Part of a small language model's weights.
Architecture: no biases in attention or MLP, untied embeddings, attention and MLP in parallel.
Training: a variant of SOAP for these matrices, 1062M tokens.
Each number is 200 + 20 x the weight over the matrix's rms, rounded and kept within 0 to 999. Layers, rows and columns count from 0.

# layer 9 attention value, 448x448, rms 0.0642, rows 172-214, columns 128-159
195,201,210,173,194,198,234,217,178,183,204,218,215,186,218,210,202,245,171,187,189,236,187,180,209,231,208,207,197,200,214,196
192,231,196,189,211,212,163,181,198,190,180,203,225,167,219,235,187,193,193,191,214,200,214,169,153,204,214,191,179,212,216,220
201,197,152,194,169,212,188,221,186,192,165,228,188,198,206,221,192,193,191,192,187,248,194,199,189,196,196,208,238,217,212,217
201,212,204,179,210,205,194,193,200,181,186,196,199,216,146,208,201,192,177,211,216,222,197,187,186,205,200,189,173,207,236,241
201,178,181,192,243,195,204,187,140,180,204,187,191,174,230,162,206,156,199,186,222,170,169,225,233,198,195,186,184,242,199,188
235,192,206,212,185,156,192,231,156,199,192,198,144,224,209,174,178,169,247,177,222,175,200,192,183,192,198,196,225,206,185,175
206,220,187,207,211,212,194,225,207,201,208,220,167,217,232,210,215,209,148,233,192,179,200,161,181,165,220,200,198,177,171,207
174,166,244,214,180,145,221,215,177,191,190,195,210,207,177,209,195,187,173,172,219,207,211,176,190,203,169,220,208,234,199,193
172,185,202,233,192,213,226,203,183,200,210,256,191,210,193,197,176,190,183,198,185,200,157,186,216,192,175,225,236,179,199,174
204,207,223,228,226,213,214,219,194,226,203,199,191,181,181,203,173,182,197,207,179,216,191,198,203,206,200,194,202,211,226,225
200,196,204,224,205,229,184,190,169,210,181,220,185,217,202,205,211,187,168,202,160,207,229,183,206,196,249,230,211,179,175,209
199,218,217,197,198,230,177,161,215,216,214,194,250,186,216,182,186,190,232,205,184,203,211,217,177,226,170,202,187,160,197,197
230,184,210,220,213,175,186,207,189,209,183,199,197,231,164,216,177,191,225,189,227,166,184,231,180,195,182,195,161,229,151,184
238,185,209,224,194,176,183,203,181,179,209,190,205,189,233,209,203,231,224,196,187,232,204,174,196,205,222,226,170,196,206,214
216,181,207,226,204,174,171,200,193,185,206,213,176,166,212,182,202,195,179,211,185,203,191,205,207,197,225,236,195,230,179,214
215,221,210,216,219,188,222,218,217,182,209,198,177,175,195,187,195,232,183,153,194,226,191,226,203,230,184,173,235,173,192,187
208,185,204,201,174,211,222,201,218,197,231,175,186,184,189,211,207,208,228,185,208,229,221,196,215,210,223,226,209,152,168,204
193,222,212,209,218,203,186,206,192,194,172,195,206,189,194,213,175,206,222,211,251,216,175,222,175,190,147,175,182,168,200,198
177,209,293,183,205,192,216,176,228,212,238,198,216,207,220,202,241,180,207,184,167,203,208,193,223,200,188,193,172,213,198,215
220,239,209,207,184,220,188,170,209,170,209,161,189,207,184,203,167,200,203,225,205,188,205,202,234,182,211,180,187,167,180,205
179,174,190,203,225,213,191,209,192,169,226,199,242,235,229,220,198,195,178,177,193,199,206,188,200,215,186,234,223,238,211,220
223,199,183,211,194,203,198,207,199,206,219,225,240,212,181,201,188,182,235,211,185,202,191,202,165,227,213,213,218,151,196,181
184,181,226,177,218,218,200,205,187,213,187,181,200,185,188,212,238,198,204,221,172,201,193,230,189,170,247,215,186,211,194,211
157,155,229,221,228,198,201,199,176,218,234,240,193,196,172,178,186,221,214,213,210,181,192,156,210,199,170,196,170,237,188,199
195,181,193,195,207,169,207,203,196,190,180,240,186,236,209,187,235,225,209,192,207,216,263,214,248,215,223,205,193,212,220,189
195,221,186,259,185,226,190,210,207,211,173,226,203,204,164,193,210,202,193,227,197,194,212,211,181,220,225,197,190,221,189,200
187,176,198,185,197,229,235,230,183,200,185,172,207,190,196,253,195,212,167,196,187,134,201,219,218,173,182,198,185,214,159,131
206,213,187,218,219,192,170,187,166,199,227,185,188,221,203,186,189,199,188,184,216,183,225,198,201,207,239,212,201,237,214,192
228,210,196,212,221,203,207,172,191,201,221,229,215,180,212,198,160,204,189,172,196,158,189,178,197,210,219,205,212,139,180,245
202,186,214,220,185,164,202,195,180,192,178,226,178,241,212,203,210,222,242,209,178,175,218,204,189,216,203,195,252,210,175,188
188,182,221,209,224,199,210,187,224,193,214,202,190,172,224,141,216,199,222,189,189,209,188,203,205,219,219,189,179,223,210,185
180,204,168,173,180,209,217,204,175,198,205,219,183,231,234,139,201,208,192,211,206,233,144,221,168,198,206,233,211,209,193,201
242,207,220,224,222,184,189,193,214,178,245,229,189,190,215,173,220,175,137,192,184,237,203,220,194,152,202,207,207,197,201,198
175,222,203,189,178,185,173,164,188,198,135,231,186,167,213,203,202,218,173,184,197,188,224,217,196,174,196,194,184,153,211,211
161,198,188,250,256,180,208,205,207,224,203,184,201,228,187,203,171,196,191,169,231,211,173,206,178,195,222,220,190,207,209,199
211,216,205,195,193,228,197,210,188,252,169,201,221,159,197,202,191,182,174,205,186,241,188,165,193,176,199,188,218,177,220,206
174,207,188,222,222,208,165,197,204,196,205,179,187,181,220,205,209,186,201,212,190,221,174,181,218,216,204,168,204,177,224,218
178,204,195,181,187,192,185,222,178,214,241,241,176,194,187,193,221,202,175,185,195,197,199,239,196,187,171,221,213,245,204,188
203,196,182,197,193,206,195,221,215,220,206,231,218,215,224,207,209,204,204,235,199,164,189,195,217,194,164,189,262,186,235,178
212,179,195,194,192,162,188,157,175,207,188,169,219,199,226,214,189,216,203,231,202,201,176,187,210,181,209,204,205,182,163,201
196,215,235,183,183,196,192,180,200,192,191,184,203,208,182,179,159,243,227,216,207,204,172,180,222,228,184,219,178,210,180,207
192,179,193,182,184,184,206,216,214,211,191,165,178,225,210,249,213,209,183,179,229,203,190,220,209,194,188,191,211,192,171,206
168,221,198,162,185,238,178,203,210,205,245,191,223,215,212,222,212,186,175,245,196,187,218,185,198,210,176,207,213,167,203,205
# layer 9 attention output (transposed), 448x448, rms 0.056, rows 172-214, columns 128-159
196,242,202,204,215,182,214,206,205,167,177,193,204,231,224,190,160,196,190,183,188,203,208,186,221,213,209,203,193,201,158,244
209,247,173,181,186,200,189,204,166,208,210,189,214,178,214,205,242,207,205,199,207,208,210,197,203,189,240,197,195,200,188,182
212,197,200,188,191,162,215,219,219,196,200,235,195,237,228,208,202,174,177,194,209,180,197,208,187,225,152,199,194,194,195,258
168,195,221,204,202,187,229,187,207,188,154,196,220,207,184,217,188,198,196,213,229,201,223,185,211,240,170,212,206,193,206,162
213,187,257,176,197,178,226,225,227,162,181,194,206,221,197,183,192,207,187,178,156,207,193,213,192,186,191,215,191,193,187,214
233,197,261,187,235,189,179,189,188,220,198,188,193,184,185,210,221,190,202,189,222,217,208,236,201,184,174,177,240,204,159,148
168,219,196,192,216,200,218,198,210,229,217,202,172,216,198,236,184,177,189,174,210,225,181,188,221,238,215,210,201,225,198,180
186,199,175,207,190,190,232,208,233,210,228,229,186,184,199,167,187,226,221,193,186,224,203,194,201,204,195,191,217,204,188,214
166,186,247,201,187,236,225,227,194,215,212,232,190,215,200,253,185,194,169,191,227,206,214,235,199,219,175,192,202,185,194,207
169,223,198,215,174,200,193,176,203,198,204,216,222,156,205,234,195,201,193,190,224,210,194,205,216,221,212,189,186,229,185,198
217,218,208,213,189,210,205,212,166,221,188,196,219,204,183,182,197,215,200,226,196,219,206,190,217,237,197,217,209,152,197,204
204,190,214,213,190,179,194,175,209,224,165,247,218,201,200,196,155,181,155,187,191,197,192,206,215,206,175,172,184,152,229,171
181,187,255,226,259,231,174,225,213,183,184,241,176,180,189,177,207,202,187,201,187,225,225,172,181,230,183,187,235,210,197,185
202,161,208,205,183,207,182,221,190,210,187,223,233,225,187,217,226,179,159,213,181,211,181,212,192,212,180,183,250,189,205,208
190,161,211,199,195,199,192,197,200,202,206,178,183,220,230,221,134,164,197,217,223,215,201,216,198,229,203,183,244,198,190,185
228,220,231,186,187,171,216,190,207,216,221,210,234,191,217,210,248,169,202,194,216,197,181,194,199,207,192,201,216,215,189,198
189,203,246,168,189,180,212,220,214,207,239,240,184,200,198,181,213,176,195,212,184,178,189,178,217,170,204,215,188,195,172,238
202,220,206,209,214,194,179,210,210,196,176,169,191,206,192,214,202,243,175,189,188,214,222,186,209,171,196,180,201,193,199,201
138,176,158,201,211,183,193,178,185,198,198,199,231,207,208,203,215,162,246,184,196,204,211,224,199,196,177,240,184,179,225,184
214,234,201,187,230,160,163,227,186,188,188,227,195,201,213,201,179,175,155,185,207,175,195,215,191,206,219,216,208,197,185,250
185,228,189,204,185,199,195,224,175,203,175,191,195,192,196,236,185,221,198,170,203,169,186,186,177,226,211,190,184,158,197,255
183,163,219,227,184,250,203,209,182,171,221,148,177,190,214,171,204,173,183,199,173,163,185,227,201,206,213,231,208,183,198,218
202,180,180,210,212,172,175,197,215,186,225,227,206,184,218,197,205,243,205,194,245,168,190,191,192,190,161,240,231,195,223,191
207,190,227,222,155,238,207,183,171,180,211,235,221,218,208,187,208,187,228,205,196,167,183,169,195,222,176,230,223,172,237,199
193,216,233,186,225,202,255,180,249,198,220,160,189,210,214,210,172,191,200,191,199,208,204,196,203,157,228,190,218,179,223,207
197,177,205,201,195,161,194,220,196,228,190,206,247,185,151,192,236,186,198,152,232,205,200,220,180,170,225,216,179,187,227,155
228,180,207,201,173,180,158,217,231,175,182,203,224,238,177,198,203,209,228,218,190,191,197,188,214,242,225,222,196,201,201,214
239,191,223,182,173,153,197,231,221,185,205,180,203,190,169,211,179,184,198,177,255,208,177,196,198,238,185,175,189,176,216,178
213,216,193,203,231,193,168,180,176,222,231,215,198,194,225,207,213,214,204,212,207,190,191,241,180,199,203,193,160,173,210,200
201,199,201,224,215,244,151,170,211,193,196,230,224,213,182,194,163,211,208,168,210,208,240,179,223,178,192,200,187,165,204,234
195,200,240,216,212,187,238,246,221,175,225,167,199,196,222,216,207,164,214,154,244,202,237,194,196,216,220,222,244,200,191,206
187,189,246,189,203,165,205,191,193,242,175,243,206,246,182,239,215,186,189,203,227,153,237,213,184,183,190,210,214,209,168,227
158,181,189,178,185,202,183,212,203,210,178,189,214,183,187,224,158,187,216,210,172,216,179,215,233,149,175,193,193,206,189,203
240,195,206,218,168,195,170,189,207,214,162,184,215,205,208,225,191,213,210,188,216,192,187,191,209,203,205,192,167,215,209,219
239,200,165,175,226,229,184,199,187,219,160,175,180,223,219,200,229,188,213,218,204,162,236,181,191,236,214,232,197,181,195,207
175,158,215,237,210,193,198,235,222,158,230,191,220,228,181,180,216,209,219,228,177,191,252,191,215,214,205,205,180,204,200,184
141,211,187,189,172,196,228,174,227,169,228,249,187,188,204,242,203,181,168,172,179,171,192,219,166,201,201,228,195,185,181,233
250,199,206,180,185,159,220,207,230,192,210,189,238,205,227,176,208,205,209,200,183,197,204,198,180,213,202,212,201,197,206,166
170,194,224,217,156,209,171,162,188,184,199,173,191,197,195,211,210,221,192,212,202,203,218,186,212,207,214,214,179,205,204,183
183,203,211,160,218,187,227,192,244,202,206,207,226,198,181,190,173,192,199,200,194,189,212,185,224,203,190,207,165,193,188,192
202,170,179,235,194,159,183,228,190,185,225,178,208,202,221,207,230,173,179,211,210,205,175,191,193,205,217,234,233,194,216,235
221,170,209,190,200,215,187,219,181,208,209,196,213,231,201,187,191,210,189,178,189,205,212,238,187,175,203,167,201,231,206,168
168,177,193,231,198,239,187,223,196,179,180,215,199,209,200,180,220,232,215,160,170,178,211,169,213,193,182,184,202,200,189,219
# layer 9 attention query, 448x448, rms 0.0517, rows 192-255, columns 128-159
199,197,194,208,193,205,161,234,213,233,194,214,220,196,193,201,208,207,190,194,188,228,191,198,187,177,225,199,210,185,201,177
201,192,189,189,190,190,224,212,177,192,207,181,189,198,211,203,190,189,187,190,220,207,193,206,182,187,197,197,196,208,191,185
185,183,197,214,174,180,178,212,192,217,189,200,207,199,201,190,215,188,171,217,189,209,184,201,179,183,217,178,206,199,214,198
192,204,193,181,204,218,171,196,184,195,212,187,227,205,178,178,198,199,191,185,204,192,202,201,191,208,215,222,204,205,202,219
216,205,187,204,224,198,192,170,191,199,197,225,200,190,216,196,178,197,196,194,206,203,216,173,212,221,197,205,202,197,206,177
195,170,192,204,204,214,213,190,215,197,200,223,212,181,197,207,204,194,210,173,192,200,203,236,216,171,216,194,196,202,186,188
207,225,168,202,201,201,198,192,185,221,194,230,216,182,215,193,171,189,186,194,234,205,210,205,204,175,211,181,201,192,184,188
178,182,196,212,195,201,201,212,191,198,166,188,184,209,209,200,211,224,207,227,201,209,202,184,180,189,198,163,199,194,201,221
180,179,219,206,218,191,227,222,182,216,176,180,222,213,190,189,218,198,214,212,194,196,181,213,213,185,210,179,186,178,212,222
197,210,211,200,201,230,181,205,182,179,208,175,176,204,189,206,226,177,223,219,178,196,177,198,203,206,193,210,184,222,218,197
202,208,213,218,205,211,238,212,195,173,179,179,183,207,210,182,221,206,216,220,199,215,202,197,199,216,201,238,193,197,205,206
222,186,218,213,185,180,206,188,227,199,207,205,218,174,162,178,218,182,185,179,206,200,216,218,215,201,207,203,219,183,175,198
212,191,180,194,205,204,193,178,225,190,217,222,191,181,184,191,206,186,190,202,213,196,192,214,192,213,196,212,223,200,183,184
196,191,184,202,205,178,224,201,208,191,173,200,220,175,190,173,170,203,159,193,228,208,209,230,198,204,210,196,215,197,174,200
200,218,201,190,208,195,180,221,176,198,190,184,191,206,224,211,199,190,220,220,187,205,189,187,195,214,218,182,185,207,202,220
178,201,209,193,208,207,192,184,191,206,205,217,187,187,200,207,201,196,222,202,212,195,194,218,201,204,196,189,196,180,220,198
202,198,206,217,180,203,181,201,195,198,207,176,181,238,196,229,196,216,231,193,196,200,196,177,220,191,192,213,180,214,169,224
186,208,178,212,223,211,214,198,208,219,203,208,200,223,210,171,221,206,192,201,241,202,201,214,202,212,211,209,218,177,190,187
198,190,196,220,197,166,185,186,213,189,183,194,217,200,205,205,173,218,166,210,226,188,218,209,190,195,203,193,189,170,203,236
196,210,183,193,222,211,220,181,176,207,212,213,211,191,197,176,189,202,207,213,219,180,194,232,191,208,200,205,217,203,211,208
183,189,206,202,208,187,170,202,218,217,190,233,213,194,178,211,183,185,200,205,224,200,221,178,188,197,184,219,205,205,224,194
177,157,202,169,202,218,220,191,209,205,229,178,218,161,195,221,230,230,186,173,213,203,194,219,203,188,166,221,183,210,192,152
190,183,209,209,217,207,212,200,207,199,208,247,237,217,208,149,230,212,193,204,234,205,196,166,166,218,205,181,238,168,229,220
217,182,211,178,175,201,182,212,231,182,179,239,194,173,199,186,193,176,218,193,199,221,176,171,198,177,177,183,223,185,194,182
216,192,203,179,194,164,190,224,243,207,190,216,234,175,222,238,227,191,205,188,220,196,161,233,199,178,215,181,222,201,184,263
155,166,200,189,194,220,214,184,196,189,199,186,205,178,187,209,228,195,194,232,195,226,210,174,207,203,219,190,244,208,186,214
178,208,200,180,207,236,171,232,202,229,187,234,157,210,219,181,230,198,200,191,212,191,197,201,204,200,232,165,212,218,204,216
233,231,206,193,180,197,194,197,202,176,235,207,196,177,194,208,170,164,206,205,174,217,175,196,193,201,217,180,203,206,200,194
213,190,211,248,209,170,190,219,229,183,146,205,179,259,215,190,178,185,223,218,170,225,203,202,207,196,195,204,146,165,213,226
241,169,188,198,194,168,204,224,243,217,212,174,220,190,199,239,208,142,196,183,199,225,216,243,185,186,169,226,188,193,198,199
191,238,221,161,192,255,247,185,185,197,231,210,239,204,196,219,242,243,202,209,201,252,195,199,176,185,169,176,180,213,206,179
203,182,208,189,216,200,241,192,180,188,205,161,206,230,192,235,152,175,226,217,222,222,245,191,222,145,227,165,163,207,211,213
190,186,222,209,190,248,195,208,258,201,175,140,194,181,233,210,174,192,220,140,208,212,161,167,204,197,184,217,239,179,182,199
195,260,187,196,217,209,219,178,206,167,211,182,180,169,183,236,190,211,230,169,175,181,189,176,200,216,225,210,232,188,211,219
205,190,236,160,199,193,206,222,206,175,206,196,205,162,224,218,180,183,213,190,217,157,183,167,199,216,178,164,220,189,189,189
166,218,213,211,232,218,190,205,232,160,168,234,189,202,267,229,181,278,197,155,175,191,208,217,150,184,232,168,161,215,206,203
213,219,253,218,201,212,142,220,222,253,191,166,208,208,199,196,186,215,186,191,196,225,181,206,195,192,158,201,182,211,207,201
169,182,210,195,186,171,195,193,208,161,224,211,198,264,198,204,200,213,207,227,166,196,246,184,235,196,194,204,207,208,220,200
227,214,201,213,223,192,220,213,197,196,196,226,213,257,239,193,203,184,199,210,200,207,187,215,138,217,247,212,201,197,207,225
192,218,220,207,150,233,194,206,196,239,211,245,164,181,221,190,162,245,201,240,214,212,206,191,180,225,201,173,164,203,233,226
216,195,183,204,199,213,202,202,204,215,212,195,201,239,197,189,169,193,178,189,183,146,218,207,222,196,178,206,216,176,232,220
190,198,185,220,255,225,172,176,174,180,169,183,176,141,191,174,159,252,231,206,193,200,213,190,191,203,215,228,182,228,202,190
229,215,191,198,188,217,225,240,185,166,181,199,203,209,215,181,202,206,246,192,187,179,198,216,203,197,231,204,246,180,203,170
161,188,220,188,185,218,185,215,152,193,215,236,220,208,178,215,201,162,204,204,200,211,178,206,220,208,226,175,199,201,180,175
148,233,194,160,209,207,207,196,172,208,183,174,189,168,188,217,170,196,189,148,199,192,159,251,245,202,143,223,162,215,233,174
219,178,195,239,236,221,202,194,199,179,205,203,218,236,214,169,204,209,168,206,201,218,211,259,192,224,217,186,208,184,200,211
237,189,232,211,230,209,178,216,228,200,191,157,185,215,181,171,231,209,211,206,216,172,195,197,199,195,181,215,208,256,176,183
171,177,218,184,216,217,211,174,217,189,185,221,174,229,171,180,206,201,238,180,228,174,186,227,182,227,187,191,228,199,183,228
179,220,221,186,211,222,217,147,216,209,242,189,218,227,166,186,194,199,189,195,223,216,224,162,196,169,211,201,219,239,217,193
196,194,167,217,196,244,162,239,175,236,205,239,203,209,237,223,185,210,203,152,203,187,177,211,186,196,201,216,178,198,159,221
216,245,210,203,204,184,194,148,202,209,154,217,199,179,223,242,194,238,190,231,195,180,248,168,256,195,193,231,255,199,181,198
227,191,187,192,231,226,200,207,186,221,199,207,202,231,211,122,167,178,152,200,200,230,170,213,207,197,197,178,170,193,206,230
178,216,219,201,188,198,220,179,186,209,213,208,161,172,225,188,228,249,193,200,198,216,176,201,214,174,163,228,193,205,198,200
200,202,222,191,211,181,201,183,212,205,183,196,168,152,179,255,168,202,191,209,217,187,197,246,231,208,226,198,190,191,180,211
187,232,241,216,145,196,211,218,211,236,203,189,175,147,178,189,207,225,198,230,211,192,236,225,196,217,172,188,264,217,213,213
194,219,195,227,189,196,159,192,212,183,189,228,229,198,212,164,190,216,177,197,186,190,202,228,227,182,181,156,220,206,142,180
213,228,225,210,236,187,204,203,160,208,159,174,202,181,206,207,227,163,220,187,178,220,237,200,215,166,187,161,203,201,196,189
229,165,200,197,195,234,188,176,221,144,199,227,204,202,196,211,237,192,208,174,230,208,207,232,204,196,161,165,232,231,217,256
227,214,211,173,177,200,194,239,234,212,207,225,211,220,185,192,192,226,229,196,191,193,194,175,212,194,193,193,218,166,173,182
204,233,201,181,187,175,209,203,236,209,227,222,181,194,239,207,227,216,185,179,227,174,219,200,186,181,142,191,177,217,189,173
220,238,205,193,203,215,207,217,227,204,185,201,193,197,204,183,193,160,187,171,200,216,208,232,204,197,215,230,197,145,219,205
184,229,193,217,227,200,226,216,216,213,216,194,251,239,175,184,182,199,162,199,182,218,223,170,217,205,184,175,193,183,214,218
191,195,222,200,223,186,211,201,217,212,186,214,238,185,205,216,210,196,192,177,211,235,205,206,225,199,176,216,225,196,186,210
198,180,207,216,191,170,202,206,189,182,212,243,177,204,212,184,176,233,224,207,214,193,224,197,182,219,203,159,206,186,249,160
# layer 9 attention key, 448x448, rms 0.0515, rows 192-255, columns 128-159
200,200,187,190,203,213,192,202,202,209,228,192,198,223,212,196,190,223,184,193,190,207,186,205,208,229,194,209,200,194,196,201
194,218,192,209,213,187,201,200,188,202,195,233,210,206,210,210,203,230,205,201,186,195,204,188,214,200,227,195,189,195,218,200
213,198,209,204,195,187,181,232,190,233,198,221,199,208,203,189,186,216,203,191,180,221,217,193,186,204,212,192,198,207,205,216
213,201,234,195,193,228,198,238,202,193,181,158,166,204,211,190,216,180,190,203,201,227,199,186,193,192,180,188,204,212,203,195
205,207,211,195,196,206,212,221,224,221,220,184,190,195,203,208,204,193,202,193,212,185,208,195,209,211,202,207,209,189,202,207
216,193,211,211,202,194,187,205,193,204,218,208,217,224,208,187,198,223,183,205,182,205,201,191,217,210,209,204,201,192,218,208
221,215,193,199,205,180,196,195,184,212,213,214,183,199,196,216,219,213,211,194,170,198,217,197,193,218,198,204,212,215,187,196
203,213,200,203,217,187,181,217,200,207,185,201,194,210,212,189,199,187,195,182,199,198,180,205,201,206,213,206,187,188,195,223
192,233,187,165,203,183,190,207,205,197,190,201,165,181,222,184,166,192,191,173,232,220,182,193,185,214,221,190,231,201,198,199
185,183,160,173,216,195,213,191,227,204,233,197,189,167,201,209,182,188,188,202,211,188,185,211,213,220,183,186,203,186,212,199
186,197,200,173,182,213,213,206,209,223,198,195,198,174,207,204,186,195,179,198,210,200,194,189,221,204,181,190,199,206,207,197
192,202,201,202,200,187,192,174,179,183,214,214,188,206,188,212,210,203,200,185,197,197,217,190,210,187,213,200,195,203,185,186
220,195,207,222,205,209,199,208,189,204,197,224,219,207,163,215,212,186,190,209,184,178,223,205,204,179,197,204,188,210,219,206
210,225,211,203,187,211,209,218,174,174,195,201,177,214,203,189,193,212,211,188,212,207,209,193,183,204,215,206,223,211,186,216
198,209,198,177,195,182,187,194,208,197,203,188,183,221,215,190,177,198,179,189,198,199,181,183,204,218,202,199,222,200,207,201
209,181,195,205,191,197,188,192,212,202,208,212,207,193,195,221,200,207,196,215,176,198,204,198,201,183,209,203,190,203,214,194
186,197,221,174,187,198,228,182,209,213,197,198,217,209,209,204,202,211,188,198,219,207,192,212,208,199,187,195,201,207,203,205
219,197,190,209,202,164,189,168,195,216,207,180,222,206,183,190,209,185,185,211,195,195,207,200,235,177,173,179,179,215,184,208
185,205,218,194,202,216,178,186,258,186,185,205,168,219,192,197,198,181,170,203,167,190,221,191,209,176,212,191,191,186,192,202
197,180,197,195,170,202,213,187,190,161,201,216,228,183,160,212,210,206,202,242,212,197,214,200,224,183,180,186,198,193,208,160
195,199,223,240,215,211,212,218,235,196,203,202,184,213,196,184,188,207,195,175,205,195,203,201,211,200,231,156,238,205,188,216
203,171,220,199,201,207,197,156,197,207,186,203,194,222,174,206,212,170,227,198,181,218,200,198,186,183,199,219,222,248,228,206
218,221,187,188,191,178,211,194,193,199,214,201,203,191,201,214,210,195,215,190,194,202,196,216,217,237,205,186,182,197,169,195
197,194,227,168,205,231,186,208,199,214,192,212,187,215,216,180,220,189,215,181,209,195,180,167,170,202,211,196,210,204,206,205
232,260,197,204,220,189,192,202,218,161,228,218,240,208,192,213,234,203,182,212,239,210,212,179,147,174,194,199,181,228,180,257
183,195,195,175,180,222,175,189,208,214,198,222,244,206,198,201,166,145,188,227,168,165,206,179,219,210,181,216,204,192,215,217
207,218,181,220,173,220,190,178,212,223,209,169,156,209,158,173,217,226,227,179,186,229,216,189,209,210,197,166,197,221,213,218
235,204,195,185,212,175,223,165,230,240,219,207,166,216,204,185,221,176,216,187,202,209,165,234,198,170,208,229,222,176,205,208
236,239,194,174,207,161,229,214,252,177,179,226,187,254,182,218,177,208,205,220,207,225,229,249,174,218,174,181,180,220,215,228
204,201,188,204,206,173,196,216,205,201,216,233,191,203,226,199,169,160,216,211,167,143,179,208,191,206,188,209,181,173,219,193
223,222,190,160,172,233,239,158,165,253,164,184,212,211,191,220,200,218,193,227,221,210,194,172,183,226,192,192,185,179,188,184
197,220,241,224,215,202,224,170,164,231,208,195,172,224,232,209,236,200,240,190,201,226,207,264,226,154,229,192,198,195,193,168
196,133,212,186,237,239,185,214,202,220,193,194,132,191,221,184,170,204,177,177,222,205,190,219,214,226,235,231,258,202,188,201
212,228,173,209,202,169,225,222,203,196,209,193,133,202,167,233,235,210,223,206,152,176,174,210,171,202,184,225,192,203,192,187
242,225,224,203,212,167,221,202,217,227,218,205,232,181,195,204,147,194,221,227,217,198,169,214,142,223,194,191,182,225,209,248
190,210,199,202,197,219,190,148,245,203,197,200,206,223,223,194,168,222,170,188,196,213,229,245,180,206,228,186,198,235,190,223
187,227,214,226,216,220,153,215,205,234,174,209,196,203,196,203,163,233,209,219,197,225,197,187,206,168,161,228,206,179,212,154
224,178,243,246,247,186,190,182,202,148,199,187,142,187,211,192,229,231,172,214,196,209,219,139,198,220,238,240,250,217,203,220
237,187,188,180,144,201,218,193,194,207,169,213,202,240,180,185,238,170,172,223,230,215,209,210,179,260,210,185,201,197,222,226
198,184,211,192,154,218,191,205,206,222,194,201,146,172,191,185,215,243,180,239,196,219,222,200,186,244,170,196,179,179,221,188
172,211,184,184,220,171,179,224,168,224,183,222,177,198,203,202,199,214,181,207,215,198,222,180,203,207,190,189,220,231,200,219
210,219,165,238,257,242,154,185,190,206,195,212,227,188,148,209,195,239,247,204,223,219,180,209,226,203,206,185,146,192,231,171
199,147,224,200,233,183,160,221,228,193,199,203,166,172,209,173,179,199,198,195,185,184,202,181,218,218,211,216,202,211,215,188
203,216,215,186,226,190,200,159,150,173,190,238,222,198,183,197,216,181,209,221,180,210,206,195,187,158,203,167,198,206,190,199
194,205,229,171,225,251,183,201,217,161,190,179,231,217,179,199,200,178,180,181,187,199,192,156,197,214,175,213,191,192,196,185
214,169,183,192,240,185,223,220,188,168,205,209,207,241,177,185,218,176,198,176,200,223,227,230,207,234,227,177,190,169,210,207
190,175,204,202,206,205,178,220,217,197,222,211,201,209,179,172,236,233,220,197,224,187,196,165,227,207,216,185,226,213,195,150
198,207,199,174,197,231,206,218,192,189,125,212,186,174,212,221,219,226,177,192,220,198,163,261,156,198,184,161,197,193,228,225
200,216,213,168,190,194,222,162,181,190,190,204,218,210,209,206,178,230,196,204,204,227,209,176,207,174,184,189,190,168,186,198
194,229,196,217,167,252,181,214,199,215,180,148,233,178,205,236,176,220,195,202,189,198,187,172,203,214,239,190,193,205,183,198
199,189,162,215,226,195,192,166,195,176,222,201,196,229,220,245,211,234,201,183,211,201,169,226,179,197,246,222,233,202,183,219
230,238,190,199,234,215,192,185,232,219,126,191,228,207,205,153,170,186,177,187,182,211,228,196,236,194,179,179,210,184,216,224
189,226,229,177,231,188,194,196,208,180,227,199,193,156,199,228,203,256,191,227,183,220,183,221,214,206,212,189,198,180,202,223
184,208,193,190,200,170,200,209,174,179,210,199,163,182,186,214,204,225,199,220,216,205,178,195,199,225,174,163,227,189,187,236
199,224,197,201,184,223,203,221,222,229,188,223,220,195,233,223,192,195,229,221,189,187,217,198,185,211,183,212,223,182,228,209
189,231,160,221,188,237,146,203,227,161,201,205,244,209,210,226,213,187,241,221,204,198,210,253,164,168,209,174,210,236,212,240
189,209,175,219,208,193,229,243,196,175,170,204,167,201,187,173,227,185,173,205,207,173,191,233,168,208,182,176,187,183,153,204
204,177,197,188,231,221,204,226,169,177,201,233,221,194,192,208,212,182,236,182,229,182,207,251,165,198,182,158,205,226,227,250
216,198,168,206,206,206,178,203,237,179,220,193,166,187,196,151,181,228,214,228,207,230,168,187,211,221,204,191,167,185,185,239
218,213,184,213,182,185,203,214,212,209,175,233,217,218,227,202,244,191,210,194,244,211,205,203,162,157,236,190,194,185,224,180
207,203,190,221,207,180,220,196,166,184,208,207,207,169,200,227,197,193,216,220,181,215,213,218,170,137,191,181,204,179,217,180
230,245,186,181,195,209,221,207,224,233,180,244,237,191,165,216,166,202,202,191,172,183,225,204,242,224,178,195,199,221,209,220
181,200,188,200,190,165,195,183,206,225,204,180,216,244,224,210,204,202,187,193,205,195,197,204,186,164,193,194,198,224,217,168
206,215,227,185,226,219,214,198,192,152,210,202,167,188,208,232,226,175,233,182,215,195,212,224,216,229,205,191,190,184,206,170